python train.py --n_kv_head=8 --vocab_size=8192 --norm_place="out" --positions="rope" --attn_scale=0.125 --tie_embeddings=false --beta1=0.95
Each number is 128 + 32 x the weight over its row's rms, rounded and kept within 0 to 255. Layers, rows and columns count from 0. Numbers have three digits each. The size before them is the row's rms in percent of the matrix's.

# layer 6 MLP up, 3072x512, rms 0.139, rows 2680-2788, columns 256-383
099:142176097138106129172149135147140101115124105214070074157098094128139089111105109139133130107091123185145093132073174153132148169082104079097135092151127087080043160208152168110142157173116147158149111130118085172141086132219113145047138111193106116070160173133100091138122145097131132138118144140098184119105141084091142152149119080118114122116139024204102056157125151143142089159149
093:120081144184177199107077174099145202125105159101163181096123198041108153091175157148108069104179145138174125175166124150111160131125088110087114124133125144146096169139096153080109203164129200071071078129160125123127073089091142142108162167083162163090120103141148159178134131097100141084118130133156167108136121129096103103136131141085148094176162170129126167134137135101152109112206
099:126075156106106097157152112104143114110163129126146164114109051110125135166103087111156113117088090113066079102156119114125118145076148107097146101077194147071184062088181135139121177121154182115141110149086137083170035133123136133131147083136125141088185080165105147151104081059141129126134149118116136162087086126171107105213115132136141137092131163131101105168108204125124091070143
094:093110101062110122108050154125101109173091143108160128176138187118082112123130088086158165114158163158143146151099094104077110181121127125165105150151155114106079119109106084128060162099145117135138117121143178157140132102138156122101084113135102099127101130119121114099076203097139110086179138145159108115140145110149119148165124139134113158151145111138164201089006098099108148102168
096:122107101080125169130171161144091134117148142107090139177141155137154134145160018128121161132098147120140161117102119115177161111135162179170102151102157177164152097073106115143205129160127142089110105160137120145143118123129112141188140109140150098128142077145121137104096118146122136086100153086140172146092098169114060120114062136073067075163128136136067164144141147117141184106105
098:111057147147121112149137090144136113220116120135110197176123133085168118140147124101143156105130193132107059109129101168133169154115135042141131128166148085106137068082092139144091064126120194195170121114134154116146163073052131162177088087162122087148153126084148158154091071135157111105085138099086158107170096108106172176162147106149135098092059187090136182104061127080120145106136
100:105119128056106123109110097071147120172089126168119091089096145132117126114155116118095188147137115096111109142083094122115196151152132153047135134050165213163167078122162153097118101084140170103099133112156085098064141113087127155108144115181137148080157157074151067136182101124126135112093176077182119121157094127108084149133115113082100185105096113111116162113088141161081111100163
102:159146147091067147126101127151098096103112155135117108136138148147154142042151128143109123126146098166135146140123144106176114202094153148124201077143176160103105061120112101060143166154120030090142092137127142087166139193143176088118109147106127120097095165140138149181186125137137173117158047152098142102120152166105150156112165109078169123124209116097113134144172157121126145098166
109:166138150160141130120098089069125165143137123097172104160059154120127125106167110119104151116132127134141123141124128130101128144155057084098153118165111096095139103127153070087132123137147193132129132191163117104178097117093184149125114085150137108179086197041136185184095165058070159113181113109153138198147137157157141139152112178088161070144147156149120158116144123173097171115113
104:137163126120148142143081149152108151117123109118161148091141138119105066106115106112109098081121104117128067169162162123100154127190151111065133152087198139139098096116094107075115150147195123138134198061169104054174163158128107087091182187124141111161121151117086129110122134165133139102158111142141174105106164127119238074125130164160130159094210135131135118164164160103158147132146
096:136161052093164159099131148141108137171140127098131101154147147152171112119095183110091113164150089135125122157147108137151110101154103123077125163129188131138073155113116135182124149120075089093060101120151140070123089067146105153146086144113160114120099079115149121117173161142073142130125110170138111141166171178159163091105113166134158130148166146156095136161140123145119121191149
099:139101150112051128171111082156120182116115121152118102168129079116089133139150120111089176159129143136090105092095163043154096153152126150158152125138138160112101117060058129158156161147120134166084163168147127155174156085208115100154165140177121095140129184129150126140150191067167077133152184149169123155129155094131144120121138156137109118142128092123158136175099139094113075132141
100:121105124109161124157134082110123159174120119104147146119126161115147147154065147115112152112105125182181102157116098110073148123141175152161134149142125080158144122111082153087202171110119143146153178149058116127155088119075092091150134126091099159135134146128136096122107137164158097092133171088099117146186108107063067131173105151121094121149102074105163199129132092078140111132085
102:103082137167099061177092130089160172154126117113130109126116140109094155152104111172150149121108102102115151132103149085073126086208179166144127185075030129114164121131152142178059080119102118112147190118076075173127154111119110174096106097168140201191118087145105177179086038106126112143125126148072147198100125159159143146144090180125091117147092081161102153166119145104103165124168
095:163097111120158110121145149135129121145144135114181157172151152144096166115157154142137081103146096125068162204140144104155149149133153097141159144139123135070124120130129148144131172109133120086128148146114104143088122158094164059151130093119199102108137200134100144142135135181138153144143149113092071202126187088153148119128150122141123067228204174113105011114121161123046088156176
102:159099143172126141118126149170222079090108120120141117125110137100128150111156171116163128075163133077184116136186160187113135134095136123118134122109153112094125119184198142163121129130164125206112135166104108101075139096126138122147160138135137120110131137097097116134097177095137112147105160181146107146200092131038177101093081162072114118157128143147097159158142103117146191131116
095:115158129126068112108101241111110186106205120106069109151123093129078126136090110131200089144159128150133116089068076126160134117147128098182104111080165126108116080172144116114162142162123118114171110137163083108162116111130092171143175131205089154113133092114155140140196106142121163121135127193079124069072167039098140133115128081104133142071128127177121084122123126202169115176150
101:144189129140137129039081108172208116156105180162106099151105165112113106105146102184130099142120126176105133132107126175190129097123124084090148083146103120180129115105166157107146106085217158164193142078144146139158176107141098098146082117103169116139132076163059112147085103150157084085130161162032077154192115107121130186154174103095121115099112106112154075177065126091090162117160
101:097129108101169231124114099094122138082050123124131099124180085103154150125156167149128129126111103061122070142170115159135126107140109096143117089152127108145090130123164173145115170129133100077213089117110148169122048091093097085125151090100080077100132100115107158103143170135183137119092149107130122123125131115082145165100107060113080156142094113153124175148138150163065143131117
105:097161103125077159100118149105109159169153057090079128143131057163140053094105206096080103066152139097101129100143094138137107089125094095134060129156112137106097142179142096023124140172149117135135084167182107107091123129178133158110160089156084174134114133192118138173184135101164153170095124096094176169091107169093092091095123077109107124157130147173102186131140100131159112170177
095:129102096194166078102182141162131108128124114063120138122096145116108134200081063110150170115147156140136162092085098166224134139133122145135166171050153179055108060138095145172056158074125194135130099086089063074140087124114118125176142163124154079107109100143172142110144175159141087082087125167074163105078102089069193154140132203126107107166106115080160112214133161129159106142101
093:091071081111142122062146095216125119138113169083123157120102134095133106128112173101076141084147112136121084079183117079168120199141067129053155073157111181103197108109095163120084100096095107075220172086087174119080137146104138170101138116131104153159102127132143148095169057113115097160133172139102155143185103119163110145113136155090117112181140149169093123145123096141166042144120
100:177158154119174150108138158091104113081154178119096132086114161175109071131124125125129187112138148129026169096149071105122116104116165142161106126121154121169119100032133134151148172154116096110169094060084144139135159145132121114132164112097112146175083188159088103077086134139122142102098076109173102122129144144104080121106135145076201156084132124108062166127153114159137158151129
093:160225147173130104131149153096151115164115080190101152090121112200111136149124164129095115155134142119106150061136108140073115152130126106139161135153096112099139109124173139106204137156084068080111102133114106142154114168149158109108181142112121173095158102179134135118171095124096175136142116082221151117148075128132114105122088087137127084132107141123039156176108167168146174160119
100:088142120106120164099136148112049139161159069150109084057110160186116194122126099093116085102119144147150095097166079161155194064120135171146182125120144086178091165077052118119150143164141142126143203146181168107177220170120123135079114177174136123113134191198108118145101099131153123171137146178100175066122110149143063128178144169090107126144161135103140216161165162099113125104172
101:113159143055150095153121134189137120106160132137165153110111107078123129154077116166108098093114118139131107127178113106095140187109142155147109070088124081099196128096094107096104113107072119129118110085087141120129121093104103118093099141115137122103157154118158096173075127142127057092147094090205104133084125150167129115151107117120100178111083161127163133126114160156135102124134
103:151059137128156152088135148155110106199131201110111138115158112101110172154107180138123112076100156154121137087148148117160117075116121153113139124152091063149123094108144174119111137087094137160137054109170118108133148117114097123146102084144180112073033123098140101153114146073109140161122123145107177129114151135146125119104122149164121152128074147100157184133105173083123179089130
100:133152070126158137107171144155167111123096098112093134076136097158113134198141106184172119104161085110167102129179092112118109088124120114141135088131136114161138152128109082075141118145069163178104109152173176121087124138104131138140135091092135178099135131136132127179107073153153123081110158132178106166075100131089151156150155187090104155158112119154109157128079110118098080170170
100:185154184109180121113103136120124150129078121155151153108101155163106120107144102111088084087181125134121162136165128169177117086178113135143114157126162143125127112101117132149117063134139118146108135139119126185153127113137126176103124183101114114116124129167082162144121159085099062104109116110120080080101170042170150135148137088085146119121121115167167158146123077112127136082105
105:128138153087112122175143079172101145148074092185114123180113106088080116166130072107131147091088145114105106175147162110110104156112065100077106158109141085106139135125111110155135155175108180147098124146067102119135134139148121152068136163150149122124199171135157138152139089070059143179093135140071090109138118130117143129165166129108120111176087102141105084099110153140103150151098
096:131169099119153130187102081096096149146086144185131104123072165152157130073141067130133157117145103129179127094138145150151113128099117160122108185205193125087113156130128132037125143126161066119182099124194141170125147132105152142122149168127103193098131102102095188150084172139182180155125168075133150085145154103113157128100139130146085150170146128093150157121109167093125105130085
103:126082197138137122139160165117142123084186152088147139222147155174122158109160120140120114102171101120115118117155143046161151099111144134135197137111149121141123092184129114123121103122151121142165137104084068167127109122132085073127111112163070094124145126067190153138178152168138161146170149109137080153138095102159176153172077118073189151168155141059153155138075114077170064143089
105:171086127118130106137160100186123127151115132093083159191097094129159133110170175104060110105136125117194109155097120151139104106145083141110091125150137133119112118167133097166122061135110109130131139127167137187135159108118084177042132059110076162177179135130114135125077160123162085130170078114122123094137188129091119140146123080143114139121125058161114172104120155140079160114142
098:064116095163089129115108063129071125139118127095179150129106136160113123105136129086138064120152162117182202147121128166121162109185157103140098111076139136082132132117147102148113119126111092114075126120092083121102156088091143161118114146147176146181104148136155107143189137122167112159161140148092112123105149162106129106133160088093144120095132102087078155086096152135171157093132
099:147100151105141121150151165098108170122169197085067107114138092074091146108174105091094147133093103122124143064130123135119093069142126154135212101068167112135179096157086111159191141120129146141106114115226091109085145108127138195109157136137151127113071143115192085121108140110089165117144103099090183128129133122143116165206161107121143152150092131083104160181133152125124100078126
094:107140102130120180120145179152212139116146167163137065159125134130124126149151093160076114104197122113116142108110118095097181132165084185136056131165058089093125120179113171080122075158139108150077150073217141140166082182137112109130135170160107074158138086098147105121105093144104103134090127109164174101101121140005170108146124102166097117106107134144125118172144106130156182127106
095:126169208107101110091108143157100122106123152144130150156109132064143084075125102179118114074120110106132088184143119110175093085107161134179146105145135137135135053088125210133090143138101157069134126142168127139161101079104125132081141138169168122193135148096110058126194125138168128092143154157122098148071114124073137125118120113134058128116143121136117128216156107143084111131106
102:118126060068104163153111147140144090146141148093065092189166086117161067171113098137167076048100163156112101099133123099166156146083129131141109153116106175145163095073123114083201058135131122123082195116048143165105113106063118102066149092094169102199096105146154096157120090142105110189150129149118115091121093134106145116148141141125084102141158166093134104098175128136083130140090
089:162141133085072133169133138118158112124116060159158130166184122187126121121114113122086113110177096124133135100108147133116126116065076167105062183184142146139173145154141142112152148147123102082183104151115165172130136150189101168127095169136110110069078130196148173126170147132172123104148166127106124110128084116054115152147133120155095114121085162115095141202116097134134082131123
102:088107122132047139136116179114117099120126160127193164114137154140094099119089089088087121130130184105146136140143113113112201123115148152102132135130128162123128179140126126154121124091096146096167105077141133139068132126135126153148125151064103110172123114114182120141172165108150112163221202161084119109129086027199122124067153144175122039174108127154210140130174157098115086177095
140:126111168116182057150135173117142109153081125183152110161145157108107179131068149088115173100124150130148092144093125102093094129142148135126063138098107113112144133038128125135155126180142115168096104105148144146148112070162220157070082086152105108155088098071140141117135142117122101106118122140095090105123205124137107105149173115172112201125097144156134111131111086116145133165111
103:118121113140101186119161104143128157121137078130115147175096084175104145135121049147189097162225140154063133122225153125057130157089165145119117209086175135202121161110194144136166130144062217118110113139153154176115175160096178131147141152125156076143054154113140128115115128068144131093119106173142112171159060115179096144157147088081097118140041093132105134119158109186080145136147
097:150148100179132088195079094091094098137126139176152098116108079174156145127047070165140183136171077091134162164148120179100106117105182122124103100114156143146200168139129102125134125159122164114089124156089134112100116122102152056110146162150098110129128079137083153077100121164170119139148118155107113184131099113155084083151107152120138156118096113114174090146156117062120129139124
099:151132150159174141157109064098139129196150157072183114090163179082145168136163117143128125111106161100125121151141153132173159186214074182113110113149124153144135102179157145143111178121082117239154119178086137135155165095138164126110088184136113137129124105059160156145155147180140157165161158114240062175136169148145126137110138155114111125134126132123111088163131130103130076107062
102:123120042128150195083105105077156130167157145108126156143131080146062093154177127163149162122130153066161109113143097102183145111131110143173167143120172141156128162123149131090147151114103255142142156114135116115161137118162126078122155144164175123115186099113083107130152131147105141112105114048123122035098102150113098188150092170180120086122163077125147130097110184119059099069173
103:169101142171154120118179109123106160109080103146106174103093151160100136116098139141116148150149119120139098111174114157124088127096139157175132130200105073180172089111133102121139134128117100109148231077155095093109101137120146195133137175166108140100068119119123143166060114138107131113144149140120125154147166146092118102163085160157126122123137138143191081086161092102148096142112
102:133113186137163125078123149175075126163076133104183110122077141149150122138132147137127060149149120168178114148124173137089090132106154122080166143116122122095085111093149130153109108120156082150114108107134120176133197173087129140118130066106158103122112140138103143158131082080102121145112090186172105138100148114101061129172133114183133143169122130091166086071109131123123145130146
098:106142184161147110194123155111167116195138139136127093117173065134088126120095163111132148131080090087165119103120181170103090160068169096127140125182101102175061108086136107098086123125140205138114114134101183133106139133110084126130104188101186157135154182159122128128106171024122142200116142141101128078117117042183102129091104102080105033104091130074102146159115116112128156107121
101:110136172132088123095127149102136135136155099099130117151147147115124135089127123078163116069069109053144112130156138195161113171122144123087139137141112135116140140163114163102122140163150142112120101084094139115132062188170123130145085146199182159159163146153125186163077175061110108139140156077118152092090149115111148085204150082087166112178089098129171122151117134107070128183115
083:147130085119105117190164136148179122091109123125098115128145106122120109136143139089135139132119115124092162093063110105160069163121160147154111161164089128197164111072094190131115164204137151129127146125122164073130125075164186110099105123090148090138106178169147150126156119105128121116100073161147145087142070129095110065114124139088137125161152095122168124131172160073168098140120
103:146059104177079116159145131091128055108072155137189173112102186174046130116102103069142140123116129148114122142170117108137160167139104177171129079112129058128191154104125124109201160135152145087159106105075092091081164170149160122153118099145100075046110109114153149086088156103091099122089182146131137163135177105129130121131157145128128104112112115155100135129123171090113047112127
094:129094171096175137122150081198117198081153129178103090124127125177113152103160130109155088104102167097091116119090142101157127103170146086078075180104157112195128087172125098086129131159130046133127094088105156056078086164127183106136169088167098051100208086120190160142125154134118132089119141124127151089117126140155127172154150083136099156119122112127106091170142120123172138109144
099:084109179113140182120074189168148167166147123150153153161113120168122127096116111138111135169118103095086086165155106142068152142151108141103197090129111105114166153187093080131127135086128119171137124120106099153132141151121158145133165150116187156126113176089066151107220130119101082126073123109129155163080093047135143137155148141103109061092135138169129133155117151182126126123156
097:143119170141209129146159059142159134101097161107135107134108147128130177076083155078159162168106089123068085084071152119104114171128070178107116114183133103144194095106157158063131120142159128118175095118158155150140136113097172127140141162105105156131101078108158109143107126167188120209129127120082188079162154114130105134164189125149143096129142095089136144087136147096097167145169
100:164141112128170132076087103093083129150073122115067187099060197131148140133146184157175112152090104110118122149098138179109156150128065096129135110051083115156173117137070165148146155115117112142096097164161120150154102127152128103062128093142071111174095157157091159104073098183142141119111087121133180161141124133080161132159138103109187091142081165191155117204109180206199112137079
109:139188117095074113096189178099150119117097074098111115185156121191084099127149153184136117145149130134121140091116163131173143074088168094196084085137106104079102170153187177139105113174140123126135154111127102130121204101107162096088146140099101169113164153152090075154109056177091153150102113093124113153145090138140125155120118160116149151092091121107118133138082104133140131211129
104:112148138092136148149089198100124148178207112100117172180106108133100137128168150162090098153072130101080142147146121172047156158189095125137008174122101090128085116148156122134124111163118090119159156109095096108155130101133087129140151127146162101112142120121157165126143078149134093125176150196083142187141146130134171144137091121082135137081108084190118132165143152155071136123129
099:095096113081186120134060083138092135038176117117160128139107138075140129133136064141180151122117180158145160147131132088154106113140156076108142123169125072104126117118086049089189126197142126168154094120147131105062067154131103076146112130081139095150132115119145121068051084130133129100135144152152111109145146165151152158140133125081107113148108123199154139131137167106135145147172
104:165139135182115153126111148113125103154125122119110157144141125203116166123138097196116137165144100140107087140105173167161101108124137160070115125116127125089198114124152058132117192145073148129106142085146091135101173149086096129159116127086138147091147157137119132118155119078092147165188181077168164102162182134056133198154134193163115144149179149068099131114163100148118143076058
105:085084117083120096107107115123117141102091134111146094156171184193146087121182159112143138156179103128151159075161130137163141156128092131150087188123118095163112108142116152113138103106159168075094072125136145119079117146103186211086180149174128100083110102142146069073115156110094121161163120139117125143126115096094160120119066138098131078137075061110121157112107137124129123164186
098:106139155080102124108137100046167137122190086145187145146171138170122162098152068093104159136131115114143109076110166090203147164108097191114115150108117117140173185144128185141101103133074138150175103096108120163159163166147162100112069194142152140122116139097134078091130160132134104166181134114112136117125112120141125089172179087115123182121067112117106089054068153204139182123082
098:147076097117130059135093143131174111083149127126101188086127079070144102121126140145066142157065073123184156199161158119104097176112152158149161141105150130140153178176138179181160184149149173110078117123130130180150115120088101145079148144141156155129141127117168164126120156164131080147102156128128132093129140144116130086131087132078124107046150138176128144137108101121106171162117
100:086178148154091158142102134103144122094127148075065118093129135089130161156144110138158156146116111132056134092140083099106160128105121177137155151145083096082187124139168080128167092152121167100131142136155097135141168054126180123199120158133121127134091136074122097179116152153114124186148119079104170104107100095100099132175131068110134157085121144081084108084073160119110142120122
101:177119156131085094080127160099106136121130155114080099178117078122157123139176152179088078118119143148128159105146100091109120086152172099179101143118088103047106068080136111103152075094113179142110127162188123103149142153105164115122124173143101107084154134129101156135116142103120143156200172102167190055079106124105133172176091142126122118145119090127081104135092088109135125093116
098:195114144143117105137193109159143151165111145100106124123156136116096086125089159083199115063169160145127165107157143098138088144133147183146092167155181118115178141141193117101098060087160138111155140178086118124076140134121178121152094139118117187124118099124221137071167133082155097150124113145159120043145108082140100173119135097143148131122143072143126114159099166146166127144129
094:114200128110188189111116135156079141075101132156146127196080128138117143128038109112114176172174115137183092092118107082114156135143137163076131122141162137127045135135104093073167097077094153125104133128122169116125144138113147152157131109092134107124131142155161152150156170139088098140137215109169150142121131150146131127107163147116061159124132126130162143117079115202157144128110
098:115136073103115130147158181111082126125140142154126179099190120127176154110166089172100192149144110117078144157134157110197100119111105137137163106078109087155116094100136131115225213099158178122110152172126173121124140104142094130132122170084095086079068103168101140118173149150163174140124145092119168175123168116131186108174183116134167136107133153129092139105145114109166161125104
091:175165130146141184128146145114092100135118119175080121158150129135150100152161175093118148124158131091055158145105112139111092092117128089069109118136124123133141135096169151141149127073094104155081113147174123178113094085159134149177087115105075136135219144172124143129091159138109119131075127160135135127165079106083117163070125153134128199100146084146109139170093117101129128125099
097:152142175149122112135126029051131161185141168144172143112126150166103111066149112115137087155177077102140078144109123127071115152158090074090109139145136077105150095143166147087110093159117119151126093126095132108137166090099120085134106101111165132159151123097191134096148151221088167169166142119062098134128170145112137143167163101168105083075133155147121148140183074132173118074096
102:141208155112155090134063105145140112112144140144149151168116143132107170104183099159119150106107087151149112097127120138111046094175160165202184223132145130111097092129204152084162180169161145097105063140031118141146170102180097122113092120143072122197091100153122149150091174117130110111176146168145099122157124129092133097134174156181069125150114087076131158058107168142116117099128
101:148111142125092143151147174162146102086149119123125089165139141146139169118184184052132135132074156115160110135144124100138076034115102148111144131150080119174065143051130104113083155122120144103147125120110055113139132196104139138075079150100091099071123173108083092177127108102109103144123142110125101130129151102142087129090134095102103160123143148182147105137098166104158142168140
095:120112141107089174122134085126146122145112126184127148144095175120112164093093085073155102164086170148112145126105168174197134132114139069169127136158175129130101164173159103120093117125097117086193137159115114140109135139088162138071130169162158127139128064140119105125099139108108114166117134142108111111103116133135099136114223090126164185130185155108120110149111113065123178100110
099:160119113066113116138148137203108087113129105108208104166136157186119150128183122125087156119131109171148105086140066090089087187120117092146058132160154116113139147110032141168151082207164145176131087052114138095154141114162206087153061147094175108109151128123102102100116198088117132109089057080157145167131191139130124102141110094161138113109131163157137138093085112122114091102121
098:140154152132109092142113145099161122118123133047128168126181122122124150129109178116196156104115109087110139099138208163139116113112159064132139149161174157082158114125062072153098125098134114162110144102014088144127168148120092138145076117172221123148126214126118093101143126089119152095138148125124154155148120076175136110104116138159071154114133122064173145157138122126131128119092
104:166120099127118113111227149155123111098160176170154144119129161172106060165108142098090073080097100154100126065151123159152094148157131131175158084130143145118102071162134141113086144121070151116083168111133197116109155111092119159108139138136088177126105176115114150110101011115148111126131120096097128133129104105129117148087183122135095139116204131140135118127126107142194112147128
100:128156159168143080129113127146085075141060112114205162088116144118114089131205163107078125168105115155141164178122118159174129174104147195119102128096098137139145146140078123155166110161127099094140190094092100126191146207113090091084122171056105083176115126139097128102111116068128158166181134085126161103117172153159113123079134118109085138153156136059161098117135095116157100117141
093:066139134088154111112109120156181113105117090133111135066122102136111151136159134116181082140073112151168140077111140069159135124129081133144154092166213149106143131110079133109120129145104134202128136159089170096168116132135114100164195190150125113062155089150101137091080101085158154135127122116119126088078088088131122144137120125138165103104110194184116127012107139132187119101164
100:171131154136121140079114107125172152132120165164130143126109148126168149171107134133136149105140147126095121164152150141140125147166136126103122133098154101100128184102119143115094125111132134135119192152114134200085117057167114089084171073093112123130142136122103119103151135167111148068115204168164168155119145189131116055149142122120140107129116081122153096150123072131093119171143
112:211148158176134166130154120163140091149092158198095057113162154079173175169128112119125097146112126075105110100174193078169184132075119143092178141184110154146113094174124143111106156081162170137119117097109095176094142127099110162105145087109128077133129139067114203088103130120128182114145106180119127177146133104139138112121127094133096101109100142147108174142163089121156123142102
106:144150164107093128048096115138127117123152136135091148154104183112167140104144099138109112098142122181171115128148135146126124120096084183116140110126099135130063098086147161104114145133148067168121125099128107176092185146125095134183122164076177206143124091182152151141089129067117096108087206206092182120020088134108068136123140128159147144092124153100149140118096121101098134124137
090:123081134168173094121110126146110151178123171072154141148105051096158154143184149148140100130162163109070108122112157111129117120122130102133164110105150098154137165115153128141175066112121100096150176120122154089110107143134120123129145111112116049072172145159126117105144092160211127198135136095074127079158169159121121159166141115115124108147133070061068096109112137123111202137100
099:185057095090139130094128128163107106210162134093111044128069162093140126085127142113116115091107174119128142116093126134093058155165127149211172140057135110110102117148134197106124077106123120136085185114104128149145136133090134137115160095133115129150147086107136101210096138051100102138147138124155120143132064137167093173102105049119154153097130164120201093158100183137120099144080
095:177111131158095139161208099148112131098108095081071076164123082122129177171118073117113133096151126142144132139159183088122138107158101153122152107126131110183116120124129099160162153205145124133075144156117163152157116186172060121116133090179142147138096159171150114077107113124146173128107106174102118104072075084144116122106109168153153139131169139093093130157115108132082161189120
095:135159141088083153086186156113120192076101133094123129147108164083166127130109157058135137126122131133142063117110145143057151111118131076163129168138076164156127114122137098118108133123117117093162184129118060130123129107127124118087135144056155152152122128164065150167109121127159111116116162127138097136067094152155086085127173117140154114109090172093132126126106137140152148075134
098:113086088141135128155125101062118068142094169097120145125120117181113216114127146096118193123158157120138177093122071141088082108095138132096136111114143102140106096148118119122102139165131195127095083188145104168144134188139104154115136161147122152136164097112157140150163076225153056114061172157156131109097181166129105099147151145164180082131159136115141197115145141142101150103094
100:140141158223101147114136133124138146096128151150073107140149138156154139095106129128125124116212079087143160147148077121080159144167084093129181100099093180123170108144093133143107195169169149062094163092149124140155098110209150153170123144055111148151120163123109080088150126211150132153103154167137144138068140150128129210112111121131117114176143092139105140114145115070175086148133
106:120100178030092094111163114113125105125105030127075116110199122101088099155078153145153074183134134056135143155085061154156098142138131099131129155108169142141130142075099136097148133127135144101136156172104102105100122137048158076087098123133153152113149175146085147119156115106163126092030134093117141140154145101096124098111145137090143164147105105086159157147144135103190122125099
100:125116098132120108110161145121080148085115101136137185061132121127117160101134125147109122115096133142161125139137151129084127136184134140128168159126119104089117104135138149128228058140149143147099074160177126084105131131168113121108096224117145086087096162102116211121067134161104080162136164176119149122135142134098175086157166155121152110117122098044089102088152131159202184150111
097:147111152113058059127063120171134099131127114120101160075076125145137158134089201122109157049093100158188119177096069150105095119099146116152106092163106103128134176070167114099109112092091119156082105097190118126126136133175096133070152128202151139158139162114116108118097116140148106088123107144132175162109144163067145098141172142090187132095147120141109076156119139073124123183126
103:186120111090144122111163137150147088145098069128173089134101166123153141130154131142147164073070117144091115104112125155137109117153162181114147127104162058162176125105172142144143165106143097147134159101135161090105159111118142109103130155132152056103146085093151128115113142182100142128176094055112119123169112162071097091146131177159109131119135116049245097023238109177190161083092
103:124104124145112181103113138129121126119073129172127115156090155165166128100105143131074125154102172185177238092076126112110098079104094169144104142062153087144165107166111101103099163106103096120136177074125166172135072141129125155164150093136086188134129138103172085141181110135171153127114148140144094152106171160152133041137142079094159164124122097134060146145132112094144177115104
097:119126156163131154076169061063168137099067107080108154103126178156090102148112181134102118165110128196111117150162124159187153123098145145120150142115167101136131098173141103094139101123188162079124141161133174108143145142150191096086130116145142111102120062100141115157116154133098117169203154106159148118117172141126118133119038109117097163117125106164134106164165177109155053058073
110:118143153123144135079133176178098090097122189159079173130136104152158116123172064114142128162099143130140134157171113139148126116112138120124133151109122111105092128091147110095173099096121131127148154082156071119042163181154166117138144118164135083213149116178140140103076068115091121135074111108127102181140136109152118102151107100061085162103172136125082140135092129111141161142136
096:120146140144103087100167100132150126132127184067150132136093103137174092147120144070129117112177085113159124160150133077111130134149124128137090131125114141118117111125174140159142133088170179128140102118121132113066140068109149121070084121036097152165141095132112106160065173102166179087052059131098144085172165152149138104088105121124122163156112128140152144126146090157120117086154
098:090181071100187122119110126156124123138102125114146100154087114163121078086224138129075076171088135136081105165140135078173185101132155131108066123144149105148096127123148135161139151186124174155132159158111095101121105122140059102113136157185141075151088139080131148097145151109142210159147082110092115077093170107115120130106188113134110141025137113146156175148053120138099102091128
110:175162105143122195126077088104181141060136121125166122107099132091102162120145113069147151175150082119108116149130074102157159207115109109130143074134133169168111153173139161118118122076109180115078148065180098195108166138131090176106115130190143110101174088086105159141150120140078165111133171103126123158132069180169120139193163146087151076162121129150083081128128150137134136152164
100:098112133153118081139124111180100131152138150100162217140141135108142148172172190123126183133105181146065063244154143137141078124108163121130181140113099058113050154107097159106150159085133145088159119105133120088132068070161111155111149119141106119102104169108165190124206155159092126143187084124091154082107122094139091188057162141150074170113185172139152197153122062144144128141134
088:187102080152136104081117176159140196159167187127090098154103149125104159145148146124082107136179123115096096083153136109152169135148196081115107147140096166181115130110165085111153104109143107130130109162059067142094168153075102082125098100105126108163147175113098136131131116109068147187127068091169134150133145148107119183057096135110164110180149062140112168105122133120105087153142
107:124145064148147119117091168129156147095181110084159145099102167117148163109084142098142154102140148066152116126084154140174114145071095138159174123066163134147136141131109150086177184133109077157110156151096101127110189082086095138197117156163168124188131171093194118160123136158127135151142104188093156170106172136125098121136150119093111088119131144057099104092106109109047165091084
106:125097211130132177183110129069101104093147162112174084195125203094133112074172134120176146154146108147099120095067146134047090110204077062116135120094114153123159132135107096106052076127087151134141086161119157136055134130140115127126170166074138137160158170105145118101108115154120108161172121073069085126150111137076128154167103138173088135140114088164104097156177151176195178144148
111:145159118144124164144110099075153109157129109116086146136150125092175131114089125123105120120102170115138071147138099088144101102121097054117153187107122149115188108098114102139094096170131165152073167148137159142131170112097103146132127163098117122159157150136112063130139144110163227137141146111128092095088101141110137105132116173076147112153093086112121122167147104138071143105093
095:139107039095091083160159094072144072151122104102114127081170113096178123126106135113162196181112120196094109106147145161103141200145132132177114161095115111140116129122107151154177047106085119150093151188149143156118164065122172170070127165106131117163105103065097160153120096078127079111115165087111089164117205162155105075092138118071173112079069126103171091156193151106134125189136
106:111125193114156096134141083116182110127118118173166121172149088152077088100142098096103127108154111086117142100184158086125127127184160121153111052120131136154106094097170143185130131082174133119127119149104147111165130108138100075130130111129130137174133161134126187139064105143122161179200128126124159172145093144140134115189161091160100142129161130141086115092122150087143143099080
099:102144172105125180161104107138117111134092154133125166128176147144189120109193124126145116113154083136121069112128094112156113145121164078227139111151110141140067138159110139095144171150110118163157089181139186155145130084077064081190163169152129115154115125123132180120146125102107115132089113089133129135109085130128166058091159160107142148133121139135173115082113113145117114135172
097:139151097108062113098168069082135122085164124137108114135179119139116137076111151119118143066137150139121135068120150092064175111068131096131103207089132157167150102081098147143117185110125198151162101122197172165115169109137109176095115146111139128096134117121157107175132103149091108138127172160113101129118130086141118122148174100130154143110169147069134190141129124123142114118161
095:097126151157058143162069133097120156157149113142124067115115168143167152139181106120100154152170148114151144135086137075145086097072168121131131167126132123088111083147125084170140114159147170105091124113083145113146094127100054125114162160136152115074081088108127135154099127170101150204106154109083107142095097035110158155139084132087148111100154153162115138131088177159163115096157
096:114123166121155190106101139109118134101105074176130149101074153107111124137147103132067168156142126140174104146144191082197080138132148155098110058155165119144110101136175082112198106176147153148145100152095144109073096121140182114135125073143159164144114131145130162101179155176130139145115175174108133151103128123154207141099175145101134155156106150068087148169147091175130092152107
097:104159120119125090136126134066175175135158153151110138098143117156151110202051106124129095168123127129168124093196183111078141184195148128096106133116104150094139128088093167144124148107127102146089171140126161131091144134135124085208122119084115206124076160156074125135150126217197178108129128052130136158093185144072149141157094146139104131149119093132134112107155109131085149075141
098:122141107165151141128151132110169137105102184113084093171114172202122141147055149129132154115090148129119181112120115109128179108107146131137151086153084121138149175089100137128145104105101117125137076102186155117120153106120090128094129123095056128113207128146159073136115145113107176148140169130127155133150195124149146156098143173152118153119146187153115104145162093117097126090128